config.yaml
d_model: 320
n_kv_head: 5
norm_eps: 1e-05
rope_fraction: 1.0
tie_embeddings: true
extras: ["capped logits"]
decay_fraction: 1.0
seq_len: 256
train_tokens: 394100000
Each number is 500 + 25 x the weight over its row's rms, rounded and kept within 0 to 999. Layers, rows and columns count from 0. Numbers have three digits each. The size before them is the row's rms in percent of the matrix's.

# v: layer 4 attention value, 320x320, rms 0.115, rows 130-191, columns 240-319
# o: layer 4 attention output (transposed), 320x320, rms 0.112, rows 130-191, columns 240-319
# q: layer 4 attention query, 320x320, rms 0.109, rows 192-211, columns 240-319
# k: layer 4 attention key, 320x320, rms 0.107, rows 192-210, columns 240-319
v130 100:520500504450514496499522499474527515486503509505504507504515511495497519514513522522504535479471531426486459533496503510483482504476483490502488485479518516520504500482506497514476538501515479509544500468540456517502499508519472518525499463
o130 103:502530497536499526518486487495506483504424490486484512462501479549476515505503452436515497467469538524474523501480502534544504510545488507513515496501487467527522489515485507482528471507509493536489507510500544524456516481509527496472513516
v131 096:483494505476468471504461492496490504517492481481507463524497515500498501460455533458431479529543529480501486510503486480466484515508492467503466500561552512509524515504488485510541523521503512504494496512476458554501520487518472503474503453
o131 093:516502538501495503510482538509509484476542489519475533512482509460509533558550458553564529544531485528528532501490530512497531517480508524501524483506471497507467526487468500452476541511503501514506509408523518490520476502505521488533495533
v132 099:482508543477491495468531501531504503504514501504480495525504488509495476525512536547543469524516517507524447493491512552487500461457494501508521528477509516486486480517547479484509477525453523501488451482514496425469473487451502513511486543
o132 098:495489470490475519508465478457525490523536521514514566477478491524556488503505494481485512476474545478528525527532462494512502511521504514505496500471503535484495478467487465482491474498580531521559544464498499502497481472512508508499521477
v133 100:527516519502541522502491476505514485486479509534520517501488534482487514479486515527501498511507509516505538467514505477551497506511437466520497496547511525502514510513504496478494525483508479502511539509504501528499501497491501499506516501
o133 095:479495515468487479503484512493509546493480510486478494515471477554505461547553499520465512447500520465491494461486498518487493479492529516486513525497484506477460512462539485509506480471528520498486491535513496455440520528487467497541520516
v134 101:476529511497516502501478513482496457488499535475509489506485517466520473472496550507514484501543508506490477540512491487480501552502534513446525493478491520490504503539508469529511495492480493512539506483480527483477473483514484490499535469
o134 098:493486530530491485530537508486505535486511500500493525467489487491513504539472451525466537526497487469500492489473509495536428485513518486547480508507495490522475498508500487443483493465486518504480506483459508543503560492468498507539482502
v135 102:469523496524478477498479515519474502498483533539501498508528447518483522499501503537493516497480515517458481523497468501527492469501481554499519540515520536478496505530484526503485479546478499481508479491449534513468502498547486529456512543
o135 097:487473556457471483507502497463508519528512485457517534509561512478480482460486500476504508524508535526541494433541542518502459539487515491512490484515496488507537458500512506526478519464575503504487483507587495501504479486511510483523492447
v136 098:479499502528464518483488500515518497473512489520501531497485496488495479444474507525487509523516506507483574474511497506556487521546520526528513525508536499442501452496480521482517513514507493495496487521465523466506546487478517472490518517
o136 096:518479526463476514476488504514519477462505473452502489544492537519504525493545524511517516446478522503498498462510485522464552534518498482513482490456456516532462526471529516523486529524517481515472541506483485505511511479505502465528479483
v137 099:516484494506481471489454505470518516472513502495523493462478510510546515455507451490477474523509465511477498493511494502495457503490524537502504541506503534519497535467499520502501471478516483486492510498466494503526495536549494486458464529
o137 096:477485464506488476487522533497473473532435479492481522510510530473557475528477523533517505487487521481520481514466563476491519493512515466512513491500479478499494513552485521485481496523489452506526517511519525503489509500517479473510480499
v138 099:481509473480529482513469519517511499475488466491513524486497474494478520471493513527468521499497468498499513503483529530412522489510473473512486454539486499575472573507506505488501482568496478511455529469468493551480533536508480526504503521
o138 092:496509530527462513502541503499489522504503526531468505542501486505529470520508543508515481483505486484505498468514489520507524512454509526531491499499506474521484507468527514476501519492502478501551457512532501510470469502507534465445518517
v139 093:489486516525494529479542475487495490477527496525516517499487526513530490437477506551482499480533501448455500481498518523510445495504526516493541474547458532512503497499534468489503488498518524488486506492483509493460514488507502462517512470
o139 093:500486551514513468493477520497510513502461536465505495500483499520545486523519484492486479515490522509507501520463461501530532545464489500512498544454491487520535517475462489510487491464512491525495513516509535516507476516507472533476494524
v140 094:541496479464505507544476498502491498465511536529492508483485547514521530449462463481548522498500527486525498492502504491484468516453523518501527526469517491535489464479530478507562509482512457475518558462456514519516517493488497476473486506
o140 089:485497507519444470470525519482538461491497492441496491501465510508508497515525510450496531454480487494442522509489533510456491508537485489506518498559476542488481543522468525517520461488523524497522530546551506433529502522512482475504481505
v141 097:494512498547501491467510499517506535488547481475526486535531520502500536497505487501460458504477502492482513501518480528501520552499502485514450532511503526490500429523510537501521471499559499506476523459508498462505539474525516498525503481
o141 095:511497541516521510504515528510507483506486481518505527464506465478526473497473508449480512523499492496511517524516517476501486500509498487519537466492527501507525536470512488498484514509458467481516475530480488514551507505482500496493496520
v142 095:516503455494505512489472519492497490522513469529523497501557503484501492510516467522479500535532494577508539468506514469472512521513518454481489476447501500527474520510472539523480516498530516513478482516487488502499535539511497504463484509
o142 095:461548475487447487515502532542468492489480537479535441522478541526483515512493484462522491515514462499535471476519503513507486482494442558504528510515509481488529472502508471531491470487475461513485519503524483527482502499449522480524524495
v143 104:496519501498511495526493483519469497481534519488480538509519489499520506496532527480491459540533497524467540500526492509553495494513499534513474537499561528438492471561532525496521487485471501509510524557478470505486538473487510482512550469
o143 094:515493498459480522483479540500499523476468554491491472523461485519505499548457463507485525465513493467495503494504543494490497479517541492484523456493472504504502508459446499454494498527533519474480519452466490476494474497483520491493476522
v144 098:501486533465498499490485528486513499501487500532486518466458484531465488509487476476524523492511490435537500516505521521507511480489524499470518516471500508476481498514481488527477495549486506508514509522538516503480514462453519481487499481
o144 097:486494468519464550528510453512529503497511480476521465533537496475549506458501534490504470486477510531500474556495495508511545544464497517555519496538466482501522519487489493468455500478504500459470544495462519498548506492533475480512516517
v145 094:485476547520485484498521520478523525507503525530510501486508502502499513520520486484507528517478466482519499490478491514559514504487498543538489537451502508477530495462457500524508471511511484473465453499484498440456484516512514502479511444
o145 090:508494503510461521517500496517509505499474465492482521477521498413486488486516532492489491488508532499497473487538517532471490520533511527487488501497501504502507472489500444450491523511506505530513526520518507523504499522469487428556494535
v146 097:505513475512518488496459479453514521516442501512558517501529519506476509517505511491476549466476516491505507514479529497488521510541517522487514520524509469549504483525454494493500510531494509470526524472546504508480542534480483545494487489
o146 089:498497498465482526498530496477464476497505498478496516502472488549518501473510485509505503493481459488487487498497513512489485514433492522504521519484432540466534505487495524496493495530481493540500507521459469493510499456482511481468546540
v147 088:542501489516467499473522485511516549456524527507518499537457550507513430473529493473475475479461543502511480517525471536551493464522516540497490451509490517534475477513520517508495480547510522506459505517508514491485535496511518554524509497
o147 086:480488525436487508498453505490467470524468491526495484494482486558500496519501518471489486511506488508505489512528507486487500502476499492445428519509517510509486476508495519479526506455504495473525488517515533501526467483487508484484458488
v148 097:483518526498485485526495519458486435479513518474524499533504445494477518500511505511481497488496473520514460517475511494533451502498500491529484460460489536466496511486526485505483478518460491520514521447497519496483481514507483522487525462
o148 087:493529490498478505485517475506568548494506513496483480459474517518475482466493427465524485490497485499483509456521485522516519539468525517497506505526531505516484486461465543432489486501492539503487481498520477492475525522523505447481509554
v149 092:504530481530489530513472483506507441523483516473512499480509525486486465507497487491530528488507514541517504488447484453510485501539488498512485500514482463493498506479475499491471545446494525472476527517499485509503502469515464539458482450
o149 096:520517548480502476531510500471498508482489478486498483500473527536521566464498491474495487466498493503494486501542513532479506494464475506484483485489521531491473520502559480536495464545458495487510480489457569506502459493471511494473533533
v150 103:452487519480523468478509506507510419512497539466476467490477516489499539486466484491525495552476500544500518464545496454507477512498487454501525495499535501485495462543470503519499490443482531502522457513496489494513500463487490486574496445
o150 106:530520476516525525498531495453513504488491502510488518519480503494477481508488548482532507505523517483473482533440467493471494539489529518497460500494488502457513554456490543506504532513510536511486503510477504513510536512486529523498529529
v151 096:516515521478476520432486444464523510467480497484459513492425539530481490529502500519535495515542523488490539499526507519524527505485517475498543509504472492509477440549485511504507532526516497457510488470493497503508514507507536479522567500
o151 098:521489478442481480538476517476465500490536472556518495483492479521497528501483503463455535487482494476517486520518467495528513518508535494485455457484562512502520556484510484515505504507498536498492506480550494521518510490499499524516482469
v152 100:509478479479494511505470478516503530484508511546489515499493461470510517497514501549449518469511510471535486470492516552506513490502520530523500511483523483499491504496515500527504471539526469476569507513476473522529513498465481537510479542
o152 093:546524487531503497520519456489530490501513525481514522495536535553502473473482521523491501504486474480459530539480499481490492525536499455465523509505461505516465503517528481502493477515500515522481477493483521468523482481532514476478465498
v153 097:552445529520431486497460463480517503492525470539540463517467504489518475497479472497489513493473532452543547496437493544520531578510480504483510490485500466541527499514524492541514511521476504513509487515481539509497512507469498502466485540
o153 092:493525503483514531533511554482537476516478516441490518508523538478452486483569474454543476510478536490488465521514503523468488473505546480493467509487502540499425492542517492448472526478506469488497483527516466495546513529507485491489469510
v154 089:523477491496509491484522524553476530464545535480482555482532506500574534503523499495530510489520444543494503489505498514525520498479506481522486500486527509484511504497509504515479513449474479481476527494498489471541510453524541498536480525
o154 087:488468483490445460501490544459548527547505465508534476479502513489466471498502518537508515429518492507486503529485495507480454473573467537500506486530512488514492462457467518475506490528512525552530514460478503530529491521502478500522521465
v155 093:487540469509502517474492504480498535521493529496502525488544488511468470442529528492494552512503479530495488489500481496472532493515485526505472574457551472487515488535520543516503432496512450503537499478500509502460510542520495500469474535
o155 087:503519471491471510512536480505510452490502440492491471510458507484564524501484472443485500524569501503501500500486536512499457526502489501542508479507482492498461504487532494486483513497446539508488449494537504523529501480440494530468486512
v156 100:505448508480498563509541483515509529481503509507481482471500526520487527487493555512492478462497510446527440496495512519483489503486494501500484475470491546498511451493503462479476524461456465543514489439559511449502469515479519530499521462
o156 095:482562503497533517469497494494510469523502519485529546516508453511565518538523438486502488484482473535500518513521495530508470498503489466426511514490496467498521518514483501540505471533528517492494530518497531522486505500530477458508525490
v157 088:508533463503519457509537512502521460491496505505511487519485501495509491491479496539504527471511490521507478543556499464469500517516503493548512501460508506433541503476494516476507465501487537522525493489535520478526507508468468485524533469
o157 085:504470542487535584523462451468508546475498510511463508499459506545518502518498490495501505488468459503527475475482468554467493494557526498449516474492511512533500526525498510515514513486530512510460532534533479513525517509492528506517482508
v158 101:477459532469483513533501502520500483504488492495482477482483492533513515515490475514511524511557453527538472506524549514506477488501482485523498483439520532494480509480489509509487476553501489496508483469460517484496492524499446532534494544
o158 095:553483489521520477476504490503503505528475486501491518510500500481496490469500524491498489484480492491501477499497499482547508516488531503490492522554505498504510524559516498519534497437478513506530528460539509529524473482507523439489457515
v159 095:502466542526470507507503467534485479497471505453474526495503501540545537502490503479524536507487470488515555502498520514505477479478480452560513479475529485470547529458513499501439501506475477567532496493504492480495450491500507500511523445
o159 092:513505466471527480492502518537519542518513498487523516520484497495461521468472523519501465517499451507432464497491495498491453486507551511454491504535470493534439514470466482496500467545515501519470512490486517543536522524484494498533482527
v160 094:480493492469507484522505510483492474502433522481451484494469510469472449533523467479486522456480490495533466502513530500448508479497495514467521519491478509452492508483480529513460507518505532504509476509593529494540493512518510526479469474
o160 093:518513483532554463541512509511508500486529446456507501494507472481506552487488505558514454473464481511503513524478482519515485498472506472474499489511489471476546464533519541519508495495467456513515514503496528524495551488452499468491539524
v161 099:516494486535489487487431474477468507485493508502503519521500482496487540509503482503458521534492539539477469475500472476513504519508521490519542488535515547516496558517483495501537504481514468480508519545514499500487551508530489533504474525
o161 096:504535567491536508501512530509495520503507510546510516500510516502483516498481530511570544522534478494464499485508506438512528489524480482513493521470507512484514474513523523498485467478522579523514482472526525480468463464501497546475514480
v162 095:459511467512508544470481467449507531528540515476454517486554488510502537478514500483450483523468520483480519506480516469542527470494542502504494507507503450489468506460459483492512530486544515492499508514540502509529527506571464453507502494
o162 097:506525522517515460536504487529527499479467481517499477504462487504476479510504520513591474501498489470514502505470491474504481527438478487488482502532517481504543507506507493541504484517477505498472488508480515532500497466475498490553477484
v163 100:527509519507488460478455482495482521492492479525487479497500503473476506489488522510482549509498497431490514497526486518403541530522488502500477489535485425488567482446506538514508501498480506532520574480475478515454479479520499497482550554
o163 099:526501511495468519526495542500496527507494496473509526523483497490508473488530502497521466504557492504508477536443496477533467469476508481536553469487468535478422523517485474498468504496490462545510447514510527484517529506517501475522470494
v164 099:529497495497528494484470453564490501505514508473448514455500516484500499498474551481511496501514469490508512512508541505496515571492487498514518538523478508551526466504517508486525501506459502528543491512467488496502484507501524519493496527
o164 100:482505470483512543495539528462538454534527500537540538527476516503506502536515468499455520498504498518507518483519499446482504498509489482492511485467498508477469518500496486534463508500501506480462489483497514528483459508482506475562488491
v165 103:495518503483492461493506512531522485533494521502495493472490502507488510536456482496477478516472478517449523502463487460503513500496470499477473491523477511499525497482475548523530504535514471459471495531472508512484517474509504515494500482
o165 101:479539474501472519497492495490493504435485539514497515538507462482485466485515525472514529471516525499464490491461541544505477534489548497535509561518560474505496509490494471475496487478496476496533513485503513525536489493456495454487476478
v166 100:457492463466534470467502498478529504488515497504463540504515546486491511507513540507518454496506514493458500484542503483483528498493470488458497505529522509493484497554514550513483492538512508472471488488528457507512497499499530487567548507
o166 091:512518477483517536519453500465462525530451499519482471497448487557485510505448526548427500501502483493548490485498474463512501500513495468529476485485493495475532505469482488468507461523495493529505469514458489511480518531521492500463494517
v167 094:515422503503516499533495464548514522475515492498489486493517540495528499508501497486469486476484519415498535516495503539513524495516548483483489485479537515480492473539532534522516512513518523502514494510517516476527499506492512514522509484
o167 093:480539495498537485467489507504489459506498550525465496525518476502476482501563522510499474514476504538468486476472522494524453498539505519500484510536474479547499482496497483445449512478475473527493467486469460502514517524530517532487465510
v168 094:481479485528507492511490475475453533512495497474510521517468508508509511471488512478462475491479492576525482540527520503528524501490500510538510497512497490497504522480510503497473488472509518472464520522437468501501520514479496518529513507
o168 102:493508508510566502505495499522507544482485482517475476507487496479463481491488438470490493488505496472430514498497459480500541446476510495502431512521522512473482464533452484519514448563485494491521476472522482504502487509474512490523485497
v169 104:541498488513485490490509516504478522500468454478499469491532518516501453488482524493468470536503497483520511551478492516517505500497516464506488538531484462488474466531541514498550547491507507482497523515549476493491490507477499520439501487
o169 100:476463501469534496521460485513496491518527511499495506516494459464533534562508471535480523517523540482487490504493483510527525527504464522461508487487471503489497526471506498540492500506496480517487504514492488493480565488519516510484479526
v170 098:492478510489529511453491502479490489511447501480508556505488515488501517503470493505509558479460513516505528477468515479508528568513512533511484529492521442522501543506540498500517550476487494489492549502457510477474471497483465496480498500
o170 098:487505492521469522567513501498523515507469488520481447497512537489491538478458455467479509519524534523517506474478505536499530487492532489516492466489493519507479472527500508511476480513486513505468448502518503492484461541513502518534468516
v171 097:529551500519466503476503508480489514530470486508516522517528462505533502504462485479506477507523486459469531496484534466472515495484520493527504521533488453465495533507499463509483492473519492494517493465517454552496527497500497463501481532
o171 096:463456509499526500526467509517517497504508464514467515467493498459416470535541501488498507488487508500512511459506496507496474495515495505515498511475483524526516529540489492470516508504472532476493549502480521497520501483480535530493503479
v172 100:484497489487470502532484529531487504488511500461490485538517497451504513521497547531503520517492527497488517519496516507525505501485474492469497487508489477466483505527559497496506563475515503468500506497504454525503518491518494502496466550
o172 092:521498482480495512525553545456483492534498511547516501451480476535479480494511518466462493507545517474522516495537482502487460496512493500509548539510504503500510499499479508521463453522499478532503493464542542515505469513465498520487502471
v173 095:458486506490490530484480456495514465478514488507473522471510485496511529495479515506509531529514539511541535456506540517500493503529559558510517512538541447523478495523516477498505476455483464508520478535505508480504494516465502523504481510
o173 092:527447499501501466460500525437481462526476524454520466489464543528507525493531490521522509485494475522505504499516535503460493504475506492498492495470491534466518503521466487478499544508488528498524476451473514500483499500524486505519529498
v174 092:505556566540447507488477504524509470506528535537512521453514495484479491498476533504520523498524510510518491467507473455485523565513458513490496476476465532514489481511486471526521474520524541493479489512500500468481481469475512523507478474
o174 087:511491415474467501491525482473476513486497531473527493501497516492480509512534509525471510523506553557509479479509481535476478471472535512550493477466487501505538488468513478488500509489507512438482507515489487488461518521476480467486540547
v175 099:466521476504542522495495519477495480515477516479489500499516478469479511480523520459463495543462510528494462562474487457491516492494510512478482508479534545505492508557461501501506481454461470515471474508491499483480487526484515536471483460
o175 098:454499521531454541483505505509466512531503507530511500495497494532510463509498468500487515550501478495496530444536520480525504524470492481483522515502498503522494458472546475528466509449497528465541503502470484537509524485477487483498513502
v176 091:516515487468554479523482490467513489483501503488501502542501486488520521546519479495523491486460458526491495535524506521522480495497524510520497443467489522487518510534468446496493514510491510549475499520502546499512518495486523514492509489
o176 090:502512546554504488504523513520476518490453481492498472484506521484430460514458501453499516488503505510465478488537503492521524504512539548479478534486513479521550487511486482466547500481452519501518508522519478548505490496540483510509474569
v177 100:495511515530492497493450521487471525523497511490495485498525499500475509465503541498505501520472546477490485498491466498508503483549505509486463505482519491492515497501452503479522532481563460462474517543491533452465570507504494522499496490
o177 099:473508526505484513541525462524523465447533503500493488525523516479508532495481501496501533503543486518505522515522527536533486538480532474481500481478505504511521506471470471483517493479495517530495499478464509485493467488492489470511502469
v178 094:486487512504510494498506484534497518517455484503524494510523464515528468456543458487503514466506471456451476479520526505499457484456539496500488486513502508506526479446459481492483504569540507544520543502512474542508488516493480517485446471
o178 088:500516433522477507478474472503491511499509487452478498493468521508502505505469556449541505480441500513521515509495535462456518494520476498531500518537471484522474480495517513480519520473512471480482564484514508510476508500444484520516520493
v179 098:499508485495547484514521493474496491535437501483514479508504494486471455495489520488499550543509473516501499498530441468459511511507485497497497486533433470477520495522513493494501523529504496475500474529477453518501497536509536558462517473
o179 096:511498502509496495507502525499500507472525453541538517463525465517479510508463536485489459468512505523490491528447530498480474501507498532516484502521480540522500538513473470482484494480488494465480509537499531499526456484510510447462491529
v180 096:513515480493532477531477456491516520476461555488503495502498477473521476486524512513522515513502498545507486533536488495484482542523495486533490464472456503547540546469513510502483510508517468532487498525540454514516516513550504496542478506
o180 090:484539500513518506502547465500481519518483462514499465501513486492513521516495519509528493502541464522452545481488520447506516456484547485497507514516518497506471486478495485494546511477430512477517516490486507543501479496449507480476474494
v181 104:497477513551493520474517477502511517499496473491484533483443465506512463458507522475512518495517479486514502513515474523522500521475488478490523516447484512513491476474512499505525545536499475486524520454517507453512475515510487454479512482
o181 107:514469510479528499493511509475493477495507506464483486474536555500505501495508459465528480514487504505498503511474486497499532528507491500492505477504488507486459482475518490483498442447472512513480503484483471504511554503492533488508461462
v182 097:464469514491469531495455448494470497503504553489495496470495522554507505463483509462498465475448528474512489522495512479517487485493479510500488521487546492504514480539517504501491552477497512511522503509513551452501504486543493528569526465
o182 097:537493467484515533491533497520533505505533504491478501512487485485544506515522454493511476514495515505474514481507500477496494481543551506504481502516513503482529504502467536513503502523492489495473499466489532533504499505489493496490471497
v183 094:512482497507476519485490468513540512492510480480515497503462525500544529477474498513529450508527510509515495459497493483500458508476462463490546486494479537509494522508535475487482500453515478472453456455549457457519518496470509476502499509
o183 092:523467485466504488539515486491474465525491503500460520462514551465517485499524491440526543485485502493506511500456445533501497509522470496497502542473482492458474505535506463503495475495478493524512475501521519512460448556494541486481472540
v184 105:486448552456497505520487495522532518509492481478459509444446520488473534547479487478483539494547496542521535460483521505503510504515519510503551518485499463501471490507534504503486475434482494500493498537482438475504478480457507485497494514
o184 097:558493491496491511550516533463486457500526523511480493562495482521474507462480531466517476504526497461473493497484463505485509465475516498492514476514488515467501503510513467506504538494510511490506493465501543483479481572510515491502557493
v185 098:502573508539491523521456523480521455483521524490529470501498529483503515514486494494520486500495496523533479457513499476511477511485457468504453477478482482514492509479459486509502518474529518492474492505487534485508514542531469492522507486
o185 092:510509466484491468516534483518485483506469492514487523478521494458475512501525513518517506502493488508504521524533511511499545520455456498456487507514511553544505499505493525499513468520476486521501506511498498511459495456491476512505503493
v186 104:509491518538520447494479476513495462519516524500486535468516549446501505536486474468497455565477524507508556522512460454488504507523507495470489515548486511479511528477488519544517499511534537477514467513497474506506531481533473514489517474
o186 095:513503490470477492485489540526543507490472520533485490520513479515452528523520563517477535461499533494502486503498502497499487529448500478508510505454529500469491512534510495447507475485538520526476538517480514491479452500516520513533509527
v187 106:491450508479500523495479445472499527478500521487518485534463527517505465520504493475508465524506485499481506528531520525475507516501485506508484548524477549483532500518520504501512522507529527484482501512460516506498509519479516475496542495
o187 107:522584520480489462472502485504493499443483447536473515478513510489508557532473465476456538508500502446505507485501466490524500499504545475481527446458543478478531513508473506497457498502532477482482508484496475504464525554499472530514512503
v188 096:466539527521484486481479512518485487515502490461497458456553522525512503469513479493471509523466498528528471526512458478543499497518523533525475515498513491485472513488489522476512500498532504499490473513464503463471505495511490520470490467
o188 102:531457492492432490496505460505530531504495501516496512522499485461508530504477535485498477511543534487500485458536524518455486476496476487494490496476516545482537522523503462441522508509540517485527487507539521506531515519512512416515481515
v189 099:501481516477483540558482479502532538486466509509513487537512496482475483540450494520512505498498497533501507556479522518455494510504492482496493511545495490549477521504533490484532468485502447544462534502473451493509427481497536508482481551
o189 095:513484504544488481473503526458513505511512531506524503475525509536488543491537494474493458476484504432463487470525473516511522456511495511514499526464467506503452474456458491525504502497468495487528474543535474490497529495525459461483479477
v190 097:473493556516484506496558469493495487493500513513448508481510480481492516499541528506479541467504531488460423494495486479513474514500477475494470518465520498459527468526463556502508544463481501492534437484509486513501501467497494548545501506
o190 100:471515450484462523494441490502501528533494527449534499489529522488554475465527448502529494523495481507549535489517542509519482489460502516504519504475543502527495477472501518533515474506567522491495498473501489484456499483526528472503502530
v191 097:527519491502480510517525503485491467517451528499517530457528490509532559513491490497470502520495481522498504509473482509497519482494512542504491482492501483485511519529505520529562472471488463487493499500480545476521506491486497526474510480
o191 092:468491471497529481516502529482528515499517490510525422526494494494520502518493487488511500561518518510515484510522481537472524526527494473476526518517490532525495523511528473447503490509485525512535493496469454516516447532491484472519485523
q192 087:482537520488491468473483522468511497497480540479533490479485494501514459487508479514514533499488523529486477528522508532476491514523492496488507510507533514475503498498492502492499509485538537481536454512521531467479533497507510497494479509
k192 081:537495512502508517513497513518474506534504536466500486501497504493450471536478516464473538490504526538510511508502476533463481468507522502474488510496521511503530555509508513486479482501519503452494512433519516528479522496470480465535509529
q193 068:494502473466514494489493539504513490456513510515530450452546483502482493523513450506523531454512536502466512466483525478507449495491488484488546557481489492540486470521459505534503544506503476483525520494512493472518537515505533497478496528
k193 077:462501503505545483484509520526544519538473486497474511570511493533478493521473481473479512516491516522493500495542489523477494508516542487521493458536491526487494525510524525447472478482475478454504461513446511447472477519484426485511503498
q194 091:485468468455516529491492536476521525517553442520462456455562495487531496494497484523503529500448504463443469496427515509517498490467506486467510530465469483506503499489481476488506482462492466505483538522462479515521482475519526502511520507
k194 074:489483491465465493492509514518500506486507491509483468446498486458486516505507475547506511542473480469521443478515503470447508513525463516511518516497542531490502467508501508510522487471490516528485495524540494513504490468491500501504486493
q195 080:501485525515522491519502507525505521530530485505548487475546488526493527529496465485491507507483482529454502491481534482510539469469505498485555517496469507508473486521518503538461508479473463518497527499530456489478479501534482483507498505
k195 056:449471480505513506471505484544501482521469505488489515529520490508447481466499518505508485512456463470494478505515506519478485533546490509525495539501518506491509486494511521468490514498481492465516484521511496488516477478476495527538467479
q196 086:533510487514548484507453551501533469491521513504483499487503494523489503461526508515532506508528510504511496475488518522488563467506508517475484455451496517468498464514521543467454509494519522491504501489510450480497465499485499483493488474
k196 089:490501500510489519468535490464520464517515463498479446520521491485489526525486492539508507512510482525484488527529520488506559550498498525473494526501494505517463497514504485490474491544488515489504513515547492476492499498505512481526434472
q197 073:487520540523504504489477518484540497528510444512508489460502497544508518539504475554485508554517502499474471491480472544468472465524542486506504487466530438457486517468494475487477526462495484502539521463503497535533477488508492513495529500
k197 085:455502501514506498518539521464515483480492484504496490493558517475525512492520477473511516498521484471521497509460494478519496482488490511464509471489474525521480504501475512516540486480535504525537501548507472536519508511486549432477512524
q198 079:522492488520502495489514488473490540484506520556544486511471516466531463467487470520530486529531481522512512515522515515508507542487480517533462501495475536468488478532502499508497549528510508509515462509484509502463505488518503491471484484
k198 085:502495518445525511515465457481482484488520480486503451493484485512487506537493504539483500507534482517481547469499494471452503537472507545493496512515512485509461493448525480488461514491494529480472497517528494488480527469483475525501511479
q199 089:494475507513465498525511503515473530489514510483543515487497519566500539523496463527508522491458482519553521493535460497487530504507487561488488510472505477468497513499470480507495479519454462508489524489543464458516515498513503501534536481
k199 084:496480452528538520506470520530464478491470505447527533499489505525497490499524477439468496487476506465524501501488506500512524506508505478486524486445445502527476505499469519499458454498501479521510460485478499500538498543509516473498510506
q200 067:510473491455516498492486487518490497477530533506505531528501488459496471516523554514512510479466506450524497498504515501528509463484484489481495514473522459533535491503523518502517518533514508513516501573460510522493494497462515525473468485
k200 092:484517505515505502495501484496485482544487491504510506491491537498533492487482481508497493497498503509522547488524525513508516543509493469470477535491461471501484511459501455461508514502532496497458509506493525498450541460473480479485455441
q201 096:528523470501466505508509529494503496493492522482565517493511521513515500486527499518553521496519466501505489480505511528492487504471462558542484480502483567505565492516504448507500480538476475500522493496528502462477473517485495522517532476
k201 097:522487483491542523481513505512492485471452497500494471508516484510484506538501488481492489500506530459514518489495495497436514541497421514536510475515487462530465474494502496516480471511505494524494486532522501522508483490486528479495585487
q202 076:541497530502514501520497542501499496522501532522536532467501531519535492492494481470476485468530495451468502455499486525493485481525500497476524461531454513475535471486500483482452540464519518513489504519479494501451506480494532500463525480
k202 064:460490521506517500495499503525493524475552495505498517507479511520503512474512543454472489513452480517491497489525507485477486519464532541547521530519514467525517498519541522444495507477536459472470527495492525480497506524473500466541534499
q203 086:529489459509505512496482477514532444520487478515488480516504543482483470510494521477529479470523511475474477514517502497470505532484510510522544496521538479474513522509522505465547462541552487454476489536482514531493553522535481518470522478
k203 087:514481488489495526517492472500544464504505472501509493505448506467527484511527494463530511484545499512475536470529498487534502535481542499465493490537515507501489509494478475491535494479498474483517541493492506574485474466445529486514475511
q204 083:447488534500496486557502482492525517508483456510474507536489504520473493511533489500530562504508565555522466494518515519509455515529531461503488496467507487497482504475517499498485483490514507522519534470501491543500498469549503516515503511
k204 080:477469520490497527546499504451495459484510519483537508470533512497483524447543504499510515506510479526498501467506520470531484511486510485509507492480504522533492496541453505485527489507456531505538500510479480512502494524438503491527481526
q205 083:527548537466478484466517531518507455529482506526477525493467497527482496474508500492493469506529512505494495520527487536505502562501482537537526508518485489492503507494462474467501534528479508477506458496498515493526474488509533563480491494
k205 076:508478498505494504548481507461500464449506512482498500536517533503483474502509507499523547518486479502471530467487524461528501509534505479505465461570459480555526481533489492533494527525479519528487475504500499495515552496491489528508526519
q206 073:505540502498493473492482525455503484539480497516502458482479526497527469517494453511568492552532518496448475517477484501513484530508543489477442468523536507498516479492482465473494511495508518499533515465524461514517487503529538556489540524
k206 050:509461494478493539521518564474483492487541496522494503493552477554518495500543521495531483509499482477532473503470485466504482468499493531540543509504498487470495488535497468537520484474512484493566525522475434541495516475471532507488491509
q207 100:521449513421485486526524459525526486521487553491530460472511548514534481506526479445509499490523531510517501465489474494487496514526520482519541486533475482546506519497498526482486545497486495481469477527522499511500525510531540516495446504
k207 099:517449474498532505452531501507532534493477495462493497535549535496468509485472490510520494462452502499527509509499480494491487477517540478528460523499487550529506526538543490458493481502515499510493523492446478516540443460461473542509526541
q208 082:476496530539519534502562488476515533501490497495519497508503512502495470522499536472547496494517529473461499479481449475540491529463462534502490485522481491535521489500440446493485473538519518489482494440509520508516465519524528551514527523
k208 089:536475516504493473528484506494531528483476518504537455504495497489437504504544487511502495513486523512485466509499483516498531459479510468522489482494549513470477501562451493520523498483513497527526509515499491518473445472470510493504546552
q209 091:496535459568481464452504516534472438497531487464449515502495525512455521520530492514496446489493457500504494495527507501499537484503498524472502528510535483533514522525513473493543481481500511475518456512498513504496532496487505519456511521
k209 087:552492489521484526520431494471477540501456475515493516501442458506549511513477532539511467500506516539498529487516543507517489505503493491487467565526485511509469529526479476537487521496526462521465512538513511511503525544540431517503508532
q210 098:505480537505501477513508499475482534526516475506507478457505517484513483503449489452528498458514534506514488492467483529518503461477508520514530511500518522478501498496495521509469460465497516502510468476472503477486543488514509498527485498
k210 099:502470513477493521485537532492512506495508533503518508576478483506450512539512529514505522470530505521488470507552486534471508490510535540524505484482488490511511512510494523496543507524472480506480466470491517508511486562513523530539500489
q211 094:512505494506518470508495426493498456448503484506454453509511494511507519488522500512506457507463538500479535485542461514518528447536510495483501504486565497459463509542529486495443509476480520547483542474473453469526483505546513511491507474